{
  "vocab_size": 13329,
  "norm_place": "pre",
  "norm_eps": 1e-05,
  "qk_norm": false,
  "beta1": 0.9,
  "train_tokens": 651800000
}
Each number is 50 + 15 x the weight over its row's rms, rounded and kept within 0 to 99. Layers, rows and columns count from 0. The size before them is the row's rms in percent of the matrix's.

# layer 2 MLP up, 2048x512, rms 0.0373, rows 1076-1081, columns 256-383
105:33 45 32 54 29 64 55 48 70 47 73 39 48 24 57 33 37 49 78 31 35 53 68 55 48 44 57 56 31 52 29 65 08 18 50 48 38 49 62 45 33 55 31 41 61 45 51 47 39 34 65 49 50 67 42 37 76 76 40 52 48 45 54 61 35 35 57 59 22 36 42 78 70 71 67 64 50 50 42 47 37 30 56 42 44 28 54 87 63 55 45 90 39 62 51 49 55 37 60 35 09 60 54 78 43 33 48 58 47 42 67 62 65 41 47 61 36 45 91 73 54 61 32 61 62 56 56 32
092:67 50 64 50 66 49 64 27 48 61 78 35 57 59 41 55 71 52 72 29 31 68 46 40 34 30 71 59 55 74 46 57 31 57 65 77 69 93 47 70 65 47 47 62 46 39 23 21 12 25 38 47 68 37 65 56 35 33 43 54 79 63 61 53 52 45 55 59 69 27 40 37 44 50 55 58 37 44 54 53 60 59 53 48 63 82 66 62 23 39 48 43 61 64 51 43 53 42 42 40 38 45 62 36 62 64 43 22 49 70 38 32 54 70 59 49 33 58 39 62 25 61 38 71 51 53 44 47
100:57 75 44 41 32 68 68 36 48 36 69 68 41 57 59 49 08 66 43 41 17 20 44 40 39 52 75 56 37 39 44 30 67 32 39 51 51 83 70 77 63 55 78 52 80 27 59 63 34 31 45 19 20 71 82 44 54 46 69 54 24 49 45 49 48 37 47 27 63 46 76 65 54 54 52 53 60 57 49 31 26 37 55 23 70 42 54 81 64 39 57 78 52 36 43 54 54 43 36 39 37 37 43 49 30 73 68 21 31 39 58 45 20 46 47 76 33 61 63 44 43 52 49 58 44 55 19 29
102:53 47 38 63 68 68 31 63 65 33 49 56 53 26 64 44 53 46 39 61 63 24 33 55 47 42 33 34 39 45 31 32 42 42 55 67 83 37 29 45 47 44 50 51 50 55 72 37 59 61 36 34 59 57 50 58 52 67 65 58 21 71 34 47 48 71 80 70 47 73 80 51 46 49 50 50 23 34 53 55 39 63 26 40 55 39 35 42 28 31 35 54 44 44 88 66 37 44 52 51 49 43 45 61 59 20 70 23 49 50 64 58 53 44 65 39 64 28 41 29 20 44 35 41 46 54 38 37
105:75 62 38 56 56 57 34 67 59 37 59 41 59 31 34 58 30 61 42 43 51 47 75 59 41 66 71 48 49 63 41 33 56 35 23 47 35 46 71 61 82 52 84 52 24 50 33 48 30 46 62 31 50 51 56 22 57 23 73 39 74 63 49 48 48 31 47 80 28 56 41 63 62 65 48 52 37 76 65 53 66 49 45 32 35 45 52 59 35 24 16 31 40 49 44 63 59 25 65 57 48 45 67 78 49 51 60 42 51 42 38 07 47 59 52 48 59 32 48 58 64 40 34 88 53 40 54 43
088:49 50 72 73 44 32 62 45 68 70 45 42 32 38 39 49 39 50 58 47 71 56 62 71 31 43 74 17 74 62 32 39 70 26 50 59 25 55 61 65 59 40 72 74 51 45 67 51 43 63 46 53 59 46 40 64 54 47 50 81 16 15 49 37 45 97 66 66 55 60 31 52 62 36 41 58 37 57 74 29 62 67 68 45 71 65 60 60 50 53 58 44 54 60 60 43 54 35 50 57 59 47 38 60 26 59 42 48 52 68 55 17 37 54 47 41 57 39 40 77 54 50 58 40 40 52 62 61
# layer 2 MLP down (transposed), 2048x512, rms 0.0345, rows 1076-1080, columns 256-383
102:54 42 81 76 28 71 71 66 58 48 41 41 46 82 45 59 56 65 53 47 78 40 30 51 67 22 36 30 42 61 37 76 68 33 40 38 46 52 44 18 23 40 40 47 46 43 35 49 45 40 39 49 26 37 56 34 24 35 44 41 26 51 55 44 56 52 61 76 65 64 49 46 62 51 69 55 21 17 50 54 59 43 85 28 42 59 44 50 40 44 49 54 75 51 59 45 40 58 48 54 70 50 46 30 42 37 45 38 49 56 53 56 47 33 59 63 22 41 66 31 54 77 65 62 43 40 41 53
078:50 54 41 26 46 55 60 41 34 41 38 76 50 43 31 39 37 29 41 51 63 59 16 75 59 67 66 51 66 35 53 29 60 73 52 46 41 49 58 64 41 43 37 83 51 66 32 36 30 71 34 72 61 16 37 57 46 41 50 46 54 63 25 43 34 32 73 45 41 66 64 49 36 58 54 60 30 31 36 62 65 52 48 37 41 54 55 48 64 58 47 54 34 50 75 67 49 52 59 24 68 65 64 66 55 43 23 60 54 57 35 34 64 14 65 56 51 45 29 66 58 54 47 40 31 34 71 19
098:70 44 43 53 48 40 20 58 75 58 38 56 38 61 66 63 50 22 53 68 60 41 39 50 46 58 44 47 38 40 57 36 62 41 49 51 60 39 61 58 44 64 63 46 56 15 61 42 62 59 66 38 72 70 59 44 53 48 55 52 43 43 14 54 57 53 51 29 37 74 40 54 30 64 44 26 44 61 50 42 38 22 82 55 48 46 53 43 65 58 31 80 55 39 61 51 57 60 49 72 71 56 62 43 71 71 54 47 52 38 53 58 52 45 35 37 53 62 35 65 69 52 40 46 39 47 29 56
098:54 63 63 41 51 44 42 38 54 67 37 34 28 69 76 53 69 47 55 37 56 50 39 51 83 40 30 35 79 64 77 51 43 66 51 44 54 68 66 61 45 57 48 57 26 60 25 84 61 62 37 41 65 21 55 74 34 56 64 63 12 69 42 39 58 76 46 51 42 51 41 40 28 28 53 52 15 40 61 22 71 30 43 56 54 82 71 51 61 24 59 33 50 54 48 24 51 67 51 47 73 42 65 41 63 39 76 51 46 59 37 50 46 68 38 33 53 54 69 58 59 43 57 57 49 57 46 63
104:55 57 34 55 36 65 20 41 55 31 56 43 36 47 62 19 53 68 76 52 64 32 38 58 54 37 54 40 70 44 45 50 39 43 54 19 38 39 70 66 67 66 72 66 45 65 31 65 67 69 54 78 42 30 58 28 43 34 41 38 60 68 74 40 42 49 48 62 62 56 46 49 69 38 76 49 35 63 50 48 27 40 36 42 65 49 56 52 80 42 65 31 29 61 42 35 48 52 68 40 54 44 68 77 63 50 86 46 61 58 78 36 42 64 00 29 40 33 65 33 54 46 54 55 85 39 59 57